From a checkpoint of a small transformer trained on Wikipedia: vocabulary 16384, 1345M tokens.
Each number is 500 + 50 x the weight over its row's rms, rounded and kept within 0 to 999. Layers, rows and columns count from 0. Numbers have three digits each. The size before them is the row's rms in percent of the matrix's.

# layer 3 attention output, 704x704, rms 0.22, rows 530-609, columns 528-703
114:459484571496554498420536460474490542538581458422446430565447462469417481593505510466533544523494515575437439463523540482519532476466485529495456527564501474433532562546413501450470546597459443534500532468558512527490589464483505498580462449523428478440558494492455553556444497504463571506531456501543501496492483378505504418494567498509391495568502410612461510541506483452474556445515511494571499506353473487479567480511426586470454457504400607436475487425534445478428478492470575549559431505538489454437574505526488354445450528
089:447460513526433530417471502484540460515531509504360491509497441549543456413588556451566497444569483450514548542427542455464520455419549546521559556467514526521496484514457484498471455505414378500423456443461508588563518494436479483531524487464535459537501479470481428499501469516519428432421561441531402463440411432530591498507428477530395503462583517606538508545376523519576452447519557640580595468533472489470563390489445452441515488455442494474553435441468484413435495489473486414445550548496506428560542467484479449557458469
101:461495482539488539478457516523556462543455489515430554576442492478435480583442449400530615531449425530467531552523448479479439462479528565488580474500507468519420441460467517398473612554546466578511532457461540548419454424616540540471481474480571533519483415462439489466490441546482450563510489572511475466487440552591556513500520591427476459504460494470505519539460467540524433473414400508513429470492555518520595457436476551580538438551541435500442480546595399549451429510480502504487451522609487495372482532538489535501394527
081:440535484500579528513534490527479587414541490417498544559526503467487495473518508502541491514452574456488531568552525484523472622495540557466481505552487527526500503498509461478511471531488471518444468472465461577535526454611496598540430398531546384414563502483546435464528511438493484499479428418520584532485449594567511418506517498462506428394542494603433549516488488522445537586505648405404492473505561446521506486482519579485578476557499588538520540555583490545447493519456524393444383514514517580440411498553434524418503589
106:473515599470521475574523485532403580504447456557466503558583494572480548569511619487508478574510536468492502519537473488477573472502471496477491466588564511396506543473531463421428487574445554517447505472421474544526449494461454464511491446454442456485504582542460529448554513494613521493483514525513481429479508523527501504543388448451596550517425619593490483529481504535473495474488424527454541455414515363583452572521445540573584510495508533508473453477509569522388498459492538454591430550556448452557561421511445489464566489
106:478446462552503466515566501481451540432479428537494461520527506507493498537517453549458541555477444496509499590409553524427547523476473489494513498453548582495504477473568527500511466498499502612533516492491554563534528544503515484531518554504501534555433483522503577518590434514488521540539524452494599517535512527543533440532456400540551482440507467507449507635459466562450561531538496549396444412489570517523496544430508549481465567405451554409563453592470457507523449547520479549576493504529541431406532418470425502467473526
096:465514428546450465500460445561566531512538486480442482465452444559407497575520460557514472515441397506474486557588593418535568424415481531619323465443510499412450480452505536496479503482550473510416493458471530537508475456539477509431465545521587559544494570541573549555506511459463550499526477525525471512564337608559555471486508446531464431437599510436581550410537449488352481520438439505401436560590529377496479523468493537517458612481342525498578402492593563503414589544568477613469533432416554547523466440402442535492525489
091:552536452491512508457499480528496448467482488549482527533447581516471394428530548547511518509516455525480541437550420472523515500500472511447486504483501564495489516440539566509468477518555521462568532620497554532542543468543570505514479447437393455568371405483555333475448424501519450597498634543450493479441547496518409537436451505464569490461450418505553517454539476500464478468523462523563533421470510417593431505484472466522513389600551452506412495471670637479413493520518502519464377447517536424570480616521470611612544451
099:512460536469503479511512493583428559476485420540510508424506519485499469533611524463521368550445484491539643421507461592461522514478451546441439492512455435582528449474507490452521469510547452626495494505502482495556532445459538511485489537515443531516393453504560524581493460553480558522454559491425523562425405510481565563488481418504494358512526551578482576475495598515474496523457486472515536548479543483471487392440487455469432549463521598577504520504520378524453441538453504478402554477528567515475378506459584439522518552
089:520518488510515512366523392444391542515546455510499412556514546496410466459477486548442483461474524589587438472464525530600480520442508456436472559537554511632488397455523549441536510522609501525459438559503465513532548484388470490450574532552537562419529630565497458522540486486587452556439570516537516548409515490547537475443543534492603501564455455484557537487498428504437412430511458462431610504502566481566435470493355439574479455417595582516485492551542534530478541544611482478512418441515539587529585385478428606543519519
105:501481472609518516480485543501508448567417498461476546551543487477541393513478488423463511457485499491481436494492475439459574532577543616504542484523489516488499504460528478498480473499505533409459502508542396472507520476495488515519378556490491562486513482487434421529469505461451442492516528382540439500457540596483553507502409484510394480563443515449468515459469507526518578662441486481476575541506534587456576405531513577535503578506531373433441522429558599593500483568599378567467464607487418411486374461539600576464560543
099:468547526484362428474529477534515532427529554405529411452562488493489499476540477436508486474502454599474463479510540465462523482507473596411552494477592518534614497526450464486528553523407626550428570594519436462342554535484474558491477421499525456581550495499439475481473522547470453621537435475491474506549502476436491536569465450518565516549507439525561489549529586515478536466449468471492503352567607454498503502489498468449460506583405566418491411555432438473512633552549579534504563622441421516445428560366586503552574418
098:486523498483488478519572530482506480463530564550499461537583530507568484471431476503486559509503467465513481561547430478438434465493495485415519568576450439439531563523474464501497480569459527510444585514501511542467441513601503610466574501596493420445529521573470553526453475496468501551398547550517483493478500467495460587509591418514353609502572509643385454418494533485516371494498445482599519469682504557452523425397424369534578552440504560529504442507530437418534550444474506488532503543446472597473464458418544497462406596
102:539514480465459536559538508488560502568475543453575549492479470482538416458516484524515520463533555556527495475527459492459522477470511483436493502478507575535508516476449601454450448537469559510490542520502611422481431402597508494528485490531503482441579577585457487444589468476464486578450448423527364459478509476435475541503446577503479507435539588503440431511577526482498469395480456532531558425501482599558450552482504466549489467528458570526488450507459624518406511462515428502498483654474547576422448468537463458485496471
093:518539459530502568559466486483505411563470478518541569519521531504640564484483508516444480552468455420549494519564526528508516485521498477448597461517450466484501460523506559530539628395510519495513442521571485430507422500550496485543485480557528485493523608486438498536577526449532458498493463620516453515522451577493466439510535552594500506480502490520514492557614430512498458398481545497482548549585380508514520568469435489506519583498503475536505524527485440575491485400501626484397490495591476399516452513577440389465492561
092:537432546494480376581472457499612527403496564489587476522564520486472446514454425505580514500507559524566486473580439451496458476541522550492441486497432489451541522455410530500476553484510468563533502565472579479443519524440499512482492485595464589510496507445494572466549441548530490537459536486506475468592507489472559464442379538477530461440525520474493468482494526591592535571467504422473527479498490599521492531544519407548490503478513571504547563463470510496520542496407483484466443401490562458556541552531573557473540427
096:557486516570566506488365532569498417414482464513529493445519471481466487489580523574515483476545505450508563516525456457479499492541451486473520478413514511551461545480550535495462553501513502484552497466564573552401475456489486438580481509572449463498516543505484411504458486463476525539461438522487461459554462492490459450460512546524509455425472509473568510428466549473455564529346509539472467381460481455476490533566563561483579511563457465488520415511458613474425434485623432444500583551534468329515446526377466350489484625
092:548519433572577546472408485460577524510488382515580522504585554460493566453533561458529513593556561553505510525477522483446526497468477515491462509559465489574509481464497482527535416560474514581506505412467469485524534571454428571590516574424450506536592515465429493514504493467406501422475496575522478528533503416451441439521522423444468416544514532561435536500492522524595503454394444400540448547489488569530479465580471498453444502486555541508506525427482514451414465579594506505595529457448474453554534474503415436494560432
102:455410465474420507558454433556469509529535506440516548464532465505535449523496484503422508528469555503454557489545495442494451505488466462471568487467575509432455466533538517488525455526483599510444522421495498502444531552504514519443558517457538543483562516503506487511525464545460430422568445591545475552451579452568576453537458541576455516575500402493531539569531415521547578556446477650539455546526477473503449459543563482448418468542533517448385511500532467485460417517572423424554642644608420523506530473432445498396539472
085:497499477429456465572599484487483470491504500437495413551540470456601517477504612623580563446441542536498527517487438529565437504456449479567545439475581558495518440392533450417495554509501486519473427430459519491455544452564462544465506419550634522622538475587458565498487426547439486513597407481490540573402528405542537491443466487509512620471583504549442568496586439493497473541598430521559384514605512437478528562468589501504464505475491409552398459471554509447525540443581393496462521582539542455488488505604468498396505389
097:456440534543460519495412410470541533498485484489518493556529435512555525512510505422495539548494495498500527458508488553502540409517526456538466534539474573531538613461478517515531466458455483522558454579475588420546444483497438494557464532492466482520534521473526524481536504549523494516496515488517531517509575553478472496539526441603522466588454496543383547607534522543545507471538460492535515516545465480511540599509403483536611471513492496499508531565434434496574486460407516533415439497491515547470520595465525548588593553
085:502491464464497407452454497582493519423442538402464459493514461526551465541541542538555514421532394554526487507495562554547512497427497518471527408499494532490521521518509448482521510484462607542502540467555473496510426475528467442462588494431525523503534561545497558461556506452535494511566505511498533525546470443447509497529526401466692482474459487496559525573512541359525507532580481509449478569484501546446435470448479463448527436509495525542508488475373519518402599531474545460476348457482560587514513496515511518482437586
106:476478504539499505511480472341481536477447507498442568547603466522484494449520516519526524538500603485491532539530550449500576459516506395392577540414448578491491466428538468498457542556542497398490480438582495515579513546484453457458495553559531516526428558456495476606385583542474520485505484488466520485543429513481551479521422504423518415452468430587417423549473501474438417567507474501475435510463439500489459553514586449549482525515493563444528557404568412579433522538515515532524519554588420473557459492461542573503464374
101:541479500561527494508536584433491487487502587501438521566401436505490490492486485473523473507452401635525640566554541488536487455484535453536495549546535486487563499576440494451492485576519497488472477441503462455503487489493530541507441458463452504462517522462454502480488531371527577423546424542510468540567468451490528449457468452449481509542588546605424434592556482502517453458548588449522472486493410514490491428507354579465463462582522475542620461379539491588481547450513522473436507513484463427548552471535567570471496484
098:567520481480516551524574533452414532556508474421552390470457561544540490550412404493482511499519515547476437472522521491496525538522553559480487527496513477458505388497537463513487533466473468494433545548596513510479443531549537495528485485497553429499544546553451448484547496526543493466559521432538556411496552564604500526434470482482495406560462565624502544466517425573470470450527441584483567482577483417486568427486552531538473437438422520572469453490502453466529480456505483521469607652491512558471488488507605477474525637
093:520420511547410520492408526510459455488556508549488513552586511469512471459463555550517491480476488447502515553540524487527514491463489562470424508501462510483523532549489452470486478495520509554530566526546428609553487543507470448414496453357523582552550501567507546452529425584469529456564465410575409541438437413502523557521532439541564530449577557440594541547454429453530578556575521481594524514501525486453427418481493490591493475519563496540532475484565545495582523589435518534534539320547447505537475534599502522504508449
095:505536470519519453448549436528507505575467502516489538532449453476520468624507393578407460523519453472423503521588477549498572427488444507568539544492596511470382593561546527485460467525501494608534509491449564499522454484460547447462503594460435539517459483485530534425491526491546546426579420511424477531451576576542589486564480539466327463603467530533610525529515473506477525515580482520461541486467481457531519455511502521459552581411474512465572438611415538590464465581422467452462513309442568651445564438444539467548449489
094:611514603488409402458480558504503472493445440481527517499538489545547493502488504516509534516531515469441461442598560498460475484482459427514525487481624520477541587434446538552372522439487437555527480459441492494464520553455563474602523551428446601548519489504486456528435411499531450477524488536458477567453579486536468491427483538504506551513465411366585530436497440544461527601454450469400528466396472523518532557523409563507529539519536532453534478604468611451530478449539553478426470467454535518471441450586521424373471505
099:470535455571491419503494490485494527448489486475502455492544437589590513585394508547500435533498543520495447580475429484498441461574432446493571516545530479450445632514464458568468507476532568476548527581472462462461550386475462440451555561582500546452446485569480580470584518429463476501519509478495512469497537519501541462497509490493495571556488484454556455518421558506536568442456368467505531496492494484604554451552540516519493465500419410520543525519393514460515517503546381561483421456344500572525545562529482497452474690
116:504528558477530509453473536488374599465531516527509454521550474456553504564500451601440467518565501420491440508526452508437433553479553493483439491520518446474502488502479414494563523543481465468529511510525556500517529569464466387525511529516618449628471503493539515465548494404496533526442564491484445398457502517490494334549408494451499487550437515446454458504488476510460502537496465421437490471415534639563484519584506408548477445514533458530496550481425564484489441506482506547527497441484501460548503524444490501517472407
100:484410481591527556506517524559510507478535427571518471552526490452447530508473512527475452518459505490528492441392525456500473496464555530472564403453408509447405520517443492531496522515457441505411494523444490434504554489508489522501421485526523542477577533538534513514436534499498463423585566529478496532530486526439498533518554462550488534526591510487502575542467509496416482558537520502478481419549399531390518530570539467404553431446589419478527592504618410605454560537491495517521541567543518442482456579548592453472450486
096:550459468421429550575514507510498522488517541503500577550471518558540521539492549545552532472410502483421476498539516433479585580460461488491514542556427526469476499564490512524480508507524401461512487519537478432531416492431499507471516526531447522497490480518504593518511541424503479461498568472530524503547437436417547534508502547531626588419479468498537577573471488549499388484532510496423420512450499440387452489476427499527483443504610487462458419377510505480569519525456569547468510412548518517467562457498534617550478525
089:516491460497551530561514455530473540427496439525470440530465438502479493566547560514424573461523503494517507553463488583539508540449454479528511519497529415567456541478425501475499470537503525589523416533490557556530519439435490405434488476480505567500518548468488542477536483435532485546526424513506485569488502475440503469543526416527540528505456601502544533486464506402545446460566619498529426490495403453364509425613493475529510484483533573501518507437470535473507447521486537474521511523509550499382507466488512435433558377
118:480527506510533370464468375514585517455445484506519644494456431487411505456573537548539506545389506483527533462495541495504595484499619573507518426493521492527456521433596521474505522476527481476540585508489533529494458501523488482521570515470467411539513495528484508495417454577497558495525497423510436499459539484494480488453512536507443545473427441464510484457453470431491484566471488525477444452550626506523530462466518458440449540499510539563447420535498493509482465409487578502492492473525597508456532472414524501561491483
083:537520491544500450571507503451573490594490517584406517503411447463430518440519499427450482498415509454470532520531484498506473540493565456526525419486482557476555566589566512524465556488423461520537518487515488520513533524426455496479491568577434529533463579508453385574441519464538453469536386506522486543458513563476495477551502542458411529483505487492460535537489552454427570526507505480598434547541467492494500478513544482472459458379504437560598428568505546533477547441421452524533482607438499484566437463498447508481482514
110:495466496462487506503523465505492557523496453532570478539419665503479491576370458507499448453417492554491420462521415484508535543485461527542486498482529471433549423505568507449444475493517512559574427503496529441464515565547494563473485498537455450488518468573507488505433469515430411497497483462484477473610399468576564536460429458384498548516473495491487471539508493473539449437513456583495509526465469566606507434512471532471557433497454404493426393530462471591595442596484505498459542504419517485556418500472533492519501530
114:519456531503387484443504487477456499475496427553477486550455471538526498529435509469425475512580488485479541453506517542539496451462557513420528505568570467516605606559454487553497450467600432513569495479491475465503485507505501487507509599515414544525463503503505393501446562604495512499486585461487490482497539457470502598468440598539547489482517562430422423503533448555625520648553493474443516570450520491560483482525432525472529489509475481578536506557522554522453512439553474451468451488567586543487539575604558466517569569
092:465485552491575580453452487456481454504479554506559508530607544529576504532416547505543459509513433466633510526549568485475439440480539432522537459554584526552526537607457474442514508531508479500586553578539513525460456523561487507408585439501494484440409509541486548486427444551486456518458470485548464546499533497559521465470491552573547584488608434524464535507510411418485551407513544545492461541511539564563499570518504384413535511505447555529524514360434536457514487480461578457511483487493485468334489542470535433504439473
090:504510480539559549447524513492480482447489536460410539501579456506576580468521482432534505507445594567514510632538512569449471529484494447534470538447521500480470438521528443503500516542596457535470445501497477499506524540519535558441537522542467538598499497486488526464399493534544556471541538511512548393473493505519453532476497539566502462531518616530521570452547532480470552452549396470527558426516502472560469529515490565473574555483584574522534504493500493460459453554515525464535526434517516406436440526524463576586522570
117:437528566546413452527504475617389538508488532531458497468582417445493586519380606535443551457495517497455498461646537505494537523539524473502493578423467569495574475553463508474490569440509518439431464504507516561502449440527512473496525466493591445526487501432519541451476509491477510455461518527556472468450462501534500458546535527539421437485530483376523581494475602471474469553549418513527483468484605460564485549542511357478511511511519465472488486456470491567587469517462493496483515551506465539482528525530552635506518474
091:537462468442461561474529502455491518467458582498489504604437515479481533513514452500550485498479586537532549512501506608620526543412552467457459527539519503486549485528444586549501513430474545482490518472574472496484518513437497555513538495445479445478532497493526521448601517506525463410483498503459476509487451532441456500464481492508552487566566468551526507477401569469519477440484522408506510555456413480551494484409466415506529464543536535547419420392518504543456504410449420389401415531506618571473503514499514535496590446
082:485582464490464465501455551468592481461486499444671482520512437354522558488518431526521482550475470514453485498505412558526462486527526554540546452494499471549531472553492447523472417627593497503481514464442449446475489596552411462576481511529456538523494490564513485512417504443564581515618517408507532469488543471558498502497461440502423569465473497434573532541396467540474444519519484499567502488423497526454486534572485534470527525493489583449522568591498522451465557496414593507514494576482615513494508564528473498523513442
086:514484503467499500443431524500491614474423510451568453497449539442491524443488467494488499566582520484471512452424420434512502548499519418540498563529515477432541479522462558527519427507474474461435496463526492466464547515528493532560475424544559497511450510492543541436564530559493532542411558488539565523418510485494568459490489551558496478456520408563550567494491497493521555397446538445481515536450516518516508538558480425450511396555561460497546477594504497515506571598517510440514433539551480497468514556482496617457490442
101:445434542461485484547543498492533579546546443462531504412464502489485534492482505514464504568493493458457450464618445520576497542541541535437481598501430549490677520512459502409588494473554459459447457533445490461438500561506531546531480438460513502515516564521535420515460468491522506477541554511440384554448506528454573438527483541462544491494459512544520519514614539458462564441606399560569505459527463579539508484554639587489438588569422433501508545504436439515541588524470462506567490436501469614508460501428498526618500385
096:498522502522549499448436458498499523524535475521501488576555473436485542542439512466496401498562494532507478537463458549502539426500475540520440582585547513485518484499547482530525406541500455414540498570500508550390519424501481497502494526537576511498520477481462555490473440482421575429598503543499507514477493575532417506516532434468444484502545418560545382437524565507526468523494450504575591455529466552532506557446446579448549422516412423404451515481600433443561509475498449480515478510435474541514591560418466542528408547
100:583494470524533545490631552516453444483554460522509437507460451421424546543457426591539508509564527416443496484502514511439447495504468548515520500493471481576508491505544429492471548495528556457514545514513519539532553555513602455527470526449510525501463538393401399463476470531512480542548523510541552488428469481466585489470398520513408578547499520491487604504545518478461591490479536584617545536506565518579542436477578540431559536592551454378491504492480497523484503522399556454537542460417494473457538559548524476532476618
093:510484479541486463482497563530485501554516535477557481502448456460528510458567457543560533548520451576530556436480479449572563554446447517508547543468470456534426406551475545438448487517590480443444510499528592516521498506518500552533509542523413522451509525526527458438441435420499548552559466588486486600479469430514457426440466557509577579407429551572577417521572677495485435421560434504567467506550480502448447369583516415478516459433565549484518652541555491481416622467509450494554471536425482536467429479497498480486393415
109:497579597520449552472462499524469550490519433503520493540557517561503549481505462575609591492499526505518428506505553529485551447589526487569480469553533550492477414530418497545470507512574472467502445469550532516504507470465528417510539518526548493499453437388510541534539420454522583439484551509436542550535577455473545462491540550449508503527531503520473496609475446533581552537440430467445467479430461476402508481447392558527518389453486390563606468490547520586432485401504502479427509458475507519590430527495516496479482476
223:514495480496595459474430496436491531529541600475484562610476609422555557478530469533545487472634576460472567509482580526543592517520492537500614583517492471493588428644500440551537549466461483517430464541431463502457441501532559476536525548482527452438374525512557482503472440473470560490517445547578529429481536565504509527498469517451531439434438568592443464526512400444492433479513492455605531496576541498414549589564613422483523506537446550582437390496455629514597508521500392577450480559455468380546455495560429531469552499
105:558490439446535440494469469436488466533459543491463394418508480513404563470446459538555460553468472452515517451491419513543504483453489404569520535488476466498442525508583528506484475530536477506501461576503476451511620463500461579542468483571448474492463532535525464472457419505472488445485542458471502516540524555491502534546477494462474485470480529579403472618588463356437555488490532451506510464463460573546501448566501505446493487500438472408501547502528538547442453497468391454490399445482555522539443544522521413486499444
089:575526534395467523529502392544468485574577451552438525538480457615554491481494465434482429486592385571507576509517564573444420550522502410572494445440551449509440439468514480485532535563537547475503458539506518459494506503406460515435537438487488525484516561548508503436486548537512540489494524463591529571463516511510561464496571451402577542561567449546474384542540512487436546506457532591528489428466527533579538520495538598579505528447488418519588522462415388488504400543442519497503424545515468462541475508424476543530458451
098:496527512507493441510477569503522499467575433541461619478526469464551436469568425473558524512533559473531517521477592470490595573533448506481516526503502495441497428530502530453449536486536534488539470460483500542542468463421561572544395498558522506512466480475517485420503557523512443650552516496486548441472503529501485586500605509497534419499568500537546457475632482477576522564480507597493454464570411484512558549485493586522395474473376430581508613506467528463558521517500471544536618554483566579500563492454452522484605514
095:523538534509513579548445523431540510532439568512469468495532469543554576546539514482547449525545407470614498401469503463498525475428518566434438637462492454450592413463497516485535471499441488487504559539514495489403438513497557503441470486436389525548507559520525565503458446457456585421477508582553506531533484519520527595524531557466430504537457544446483529472412448412493550538562447545561459533568549626392466581527456522456424495526522450528516455610529494501514499439493487563444522534480578561603507486508539550462403474
108:404468568483539504556557479497468491444455493434426527468468474574482546488448494505562437601477603468443554489406506407502511530610490434526521446489407441390468452540438466502488446483396471529465476540474441509468487543523493468456495474557527493479506394541478557476486457437478515541522566528593484441522496434502482513538436416451489468507493494465377519491552524485576479500558544460514442458537562449486472331432467589549480486593422393482505434442528531502540503487550474538436553538428452457490475400545495528478495432
103:487454467566579472459616458542525581520428579604563530473445323497481564513531495495410431451498442548515496423514511581525481524468561538488489521482465456461554557475437457468496483423504516559512536501517515510555488446452481535519542481548556557531488458592495522446496490545515515450494464507434509569515591522541529397485471522478457552618505498492552506522391503471528508430579488482535499504419477489503482512514518514494544466385521577420471561389524440448547499543415494515496498493488530569545425509523395530637396457
104:437482477549490521491533501549494483377508513417499468410539536493479502539490525473457587427515535474455541474536491448487442410492582508563451466455552548459550497485463469498495439436521544434486484580467470423468476523583495585539577443528509510468540468554547518479572469491511530491479422484458514518516513542454511532628424458508534424518456516531542448418490589370507452442541614513424504581515468498531417483435412503438543421498589587564587416443528626503517483467462494482398429527495422441452604487537436549407474516
096:549408518523536553495553475518586443452509566577468589480474472509465594475431549406538495546481487471501549513569500486472497475467430457506527554473468481500421480521465595638506500571555477569542559504491414533487537521482526524418444495437469514566584597490578459424554502506513408483552450426592434525526450497554502436514572444522537507471544551440454518508446509601413502510532509548500448494510517464537561432473461518405516492471551526447469586381509478426509489507609454436365351491464442446533451479516481505400556535
091:544460471466491517544542591499491494451392507492559503530539458498485464498449482544482503578378454458536535412458513503434526482481522530543586520469503401479452479557568472467500378537594404426472491459491564431583518543507458470522529466519475454480476538489525478489489583444415485530531403489505562552566441597510421507587492477468609518464405506502523596530535469550491560490538557501432520545489489527413496456656544544499471503450472499406406519607426490614497616525506499525489448543392485515608485371339529469495538481
113:489455451461428503506514588482527437470573528477476554463434551507439419519540482450472502550500526483486476486416436509481500514516510490501510489457533596549541445500484453413538482546504502500550502540626478568526521529542484490510496494497502518497478452481504454482528522543502510535454508462590506517492468435516446444439537490530486499387456543532445436434438495424437487489491527423527521527462498528509604434436496499622453484473441564585498466506482515424486526553577529548409567421536517537553488592532532522459534607
104:436527492544467494545477470491503505457488546490527532491514425474509509433657475549451500552563504501585487522438460501561570482514520494398550439499395518464345546558510539504502479493445583553468478525481532493463452439495424548404517483590490462528488511546474451551540537502506530525565487460537505562501513532504546430398416417483580485513520484436548537454507528466464515428686531521633418489531498509568447530527459445508453518600459475479498442476409459562478486535614605473500419470577489518500459511526514472506513499
091:450462451442463450564460524533626440493534443541535504561547414515511346520505461445500403466523509539560429470538552497472441504536474598510496460569366538499482497492591556469520493491534535567507519467420467539576490554416537583491515520536432396449453565381564490499467589514523508513519513490566406535455456561498632593495616484459441498494459557424485421612531623461510470461555531562454420449512474552461568574556449441559402495506494509591490499606432522437545451526549583501468623553451551423440442610477574463485491559
102:457535525373499495570493430530431460457479388514629474553547544536535490517480506509577510479482508464447517549511470454432555538447563511437504466433452488521476395491493497523438466422485494489484508490491409488488505488459420465508481474449590472516542578505515488511445467496575561427544499480575504496481480482423413516465520501474581393509551423444564498508539495450467411385344542590439514471523544563514410537555457467441479471479433528506453532592450516425460538431606670518496510543448536412602533568532443412488497486
107:470522469462522592475438459498482524518434478681524585465552496380568540474419432511451534482498474529548452403611553572404493539463459502512503453475546499474482529478502524492495502508568492460593508499450517479512409516422549439503401474493528506448512507445541514535520505442597518465485509513516465547617434487522455470420524443461591482531421555424485543532534560537539511477453489432557502561503533536444448493480502539539530528463501475489409490458528495548558476421433454434600436551491462574417480524464510414524426590
086:471506536424430488498511593496445496484531514469459593488456585452482492555431486542435562554434559565535555542432431443489559547476505551498472528482521475505430517414465464490487537494462495494475482582504583493480512499544539634461495564545455472453597511431472485534519528500529552540525560521458520525460537464500529467479418542534487432488473539506392467487514438485443457473519532417485507484464397532455521466356462509438581607519483422431488471502499530505421480516466443500403487450499456456419524511473496563454553542
089:469502481487561503533504578502537494564431451541447404444523514547532512570562418474442494493545515507491452441539565471553549551583531457458463501492491521362472497480525462582507473563475540508556500565479494495509558485535538507616484517447457514481400449481411500441579466461542459489499442529462444476447465563446523439456450529458552501485407418496619442501516554599501525457588602457456525505405487463545513489487485564486488514469422447480466551459579565517426506513576480501491579551522439563440479538507516438468507521
106:526464445494524465529525553520491565517554509568504578518487580489523495505455477526505453587389501530422482528539566539518409463463525539482496465459497535428442456568497523450574435494578535388499446480550394469559430476478387444480541497492530454581536484531557474538413426549470445517484489483424485465516543480480533544491477509521476469513535488543400425422543519501506529407579545462577458454442498538544397527510518508600522591521529551516562437521501417479453523404479506514635509558476459470443579380484441518572483539
096:469471538524517500521460482521521527526458545466427500488526577521557609508471457456577483451486453464560530472417521508513557491419455475525553455401577540517498485452505409544466470543373544549541494597484583515492523452492541537505507521528527508558553545553478649520498550484460484484647542564498433551465476480541457536474409595554542529471590457479664542545464482494560474454502554493487562456455560576508471456444655514502386434535553554485373465593563533447511533529480465423476590457455474498422426524467391464540560419
097:546512473459507495543504459487439480507449523503547546516430471487419492515512566515562527564477509478452499556541472496473406517468497493525429531510486517500410505463440558504419595571496420559552498521521535478568457450482550545496504530493550508510616471514525519449529497538523506603525460494500456486511504476521526513444550515464556626512451531651509471424597490460509455537346520522596529446525437447485472486460469474522480489464498455527548531529483567409450387410503605484528499414414446638452516506571467469450481303
097:488456520500497521525461551507433537494549510523483460462538578535496504484567458545457503569597547496474544526496519553499574573463522383525539490488490559481462510545464475519480528445615457527531437533408367518454478526475557552495499465422432506533586509483505491404480547574538542471565503356505515454512523590499496505532428447539523421481452515527420507420528452483419474435541512505527508498512480465515529543527459565562540470333489442475523459516488502517551432546540459502559608464452568507469491476567442504583446655
089:550479572476424595521466558456545517529519581600480550378445487486587595483487504516471505582430570462462428513482567512517486543483476474495474447419498474463555492569417525514557544461436489531484514451477553509566497488499537493442487489492470529533630548498462484538443549497431431532470537484512482499468538486509450496461544535508418561513540485629517477541506592511494491515576509502420384446581578550402467441535521474494473455457552462482550491578477506444607472591515453501446422492558444620458522444528543555543535469
096:439547510452484503503496491592500544526425460476528528527443480519551469476502501537479600521447568488432617426500482585503482492453439508532454461421509397399416496592485466497475451520508414525512462524463502490458459488509532518405526563445573523507441448570490426534538501483538526478488533534557477471451559493513548537498479471527429417467482557444510438397595534550557484516498457492556491526447376453459506468448394432497618441538509673498486439499586475516439514504506507463550339502527503574553468538543553458402576311
094:453417563583520428507509551494567527533542420474529510492469539469442504490459468519451591428436512448417489509525505513512590562577471585506459449502538530529509487423504465546444543503545463562412517648455526541474550478509456424545508544561487614465576481492474582386541457462529435520519513501420460492486400422440471441380518492423400463491444449453398471445494482552471468492405507461562539575392521478526471485473427474439380455512502550457419476414516524447425494463525510506496545470451594489471605454517588496562530514
104:484422530533593530557515416440617426515488460508530432561493426495471471544473553477602523544551490478599543554516396484505555493563450534476457583444433505483552552442509475429499584447547536536530494508434477562507559498457529597548476554450504501445544494562523513537489487455634522512582548441459491616387448425501529496474473473459472517416475438558532487493475373610547365443467497388523533544476401491447409559487489516544532492538523558599498625439602568361476555446507473415512518562473514467471522469421514475522401562
097:447456518555458497529582508421480545464492531482524525538503436516518468584502471526479484428542421536496468579463492631480567469444460536467494460527543500482448430508456374499526544502523553513513571494568513493504525489412536446508457416515588489510587562545511399494533525518523513449490475511517489463487545502518470544478585577482562553548508534447468489451550536519403515555530491496507511536588488461496448563499445433519439598518618574539469516473536543553474517513541513588424454441506462491531529460531546462472448578
100:416518539470432480409515457457411551520570551416462530475385448440492505403448575497468504499523505444469412445521520517513474532426484514485587492430406521514523473472475430487551497484607548557452578477456520561486468516485534540432579476458604487525491537525438576449554421557431511465446480543568598491533508550539570475490508467580386531433470591469426537430535531544524518483382493470444449497534580540386501431512469526419547435450422506503542508501499511421577438494468520359434518500515489559597491534553459484445498559
093:520505539462557544432467549437468532585482543441631455507530522461474465450541483439506561532542572400510528523545632451532500529538466515530433545534511502468508544545427546510498508499426494493541505528476541513557510499530585459522382446524436526565595440574508443531489444469455548471492440557496521458484534507438533370446469489448512530413484554429507522515393541580548475437521419569468491472475501560424554442585407513434466470625546546461603464516554521560420514604485437557419469573461529510489413530486489522533590444
098:458433512440559481508437389411532506517521481580517504543515476508570456493446480489544474500504460602551491427436570478566455459555490483473513552550501492488567542483580543405520495480495550419530474464569530525496395514469615485475483474533412508487487562545480502505523517493494417473502485618507430522548443453481439539489440483510543515380466629452465542517447399521445531495514470439472462560568386566582451504521499565413559537428401506550458506500555468437501552518436506540603460563567540528555488532583556559517504485
090:575515513486489517524537513497439502512558571487581515492510511498509397396446598516477454545492501530583491509559448405532465526433515512547491532548421538488485471487453551584446463521474463432606529483439473503386578530590548541601500513474508453507569561562456494426495498509532572415475509414453627515576381591483492455411522402576575429520587534558468509518442467540495592385524457496548461429508441488422484516464473426427507499400516514524606430591542491434490434536463479556466461580601562498537540564450518580457613597
108:472503545475546542459605502522461505562496492560470451478512497502549505509497509520581461472519495488444535519509545566575466481517498424611565499503567491537518488556512406490439518555513531511509506507446465514467506489564502590449552558424546462514427570540526504543537441548493402465478464444540488532454480534497582504486400500511424534562427566463531494463422493447500499684478479476415557421467429412562468406504493332431520445466421422493541507456411411536618527420463482452521510484462386361381575379461551575469494422
102:513431464543442521597592571569558416567520553500523522523504431456609448538364525510543462538519521492460488512538491519533481543525512535490461483576493506467420516523533479484453534546519453454501585501471476466499398564480539519428471498463434489524540523477488476517536508529484569488588434519547467382506459438559538457462515494516518462449543438522473517433500501543520396474514502451536442544472530489587575435442482442544517492576461517485439473435469556497433478508517513478587561567467471545626437471566443575499486548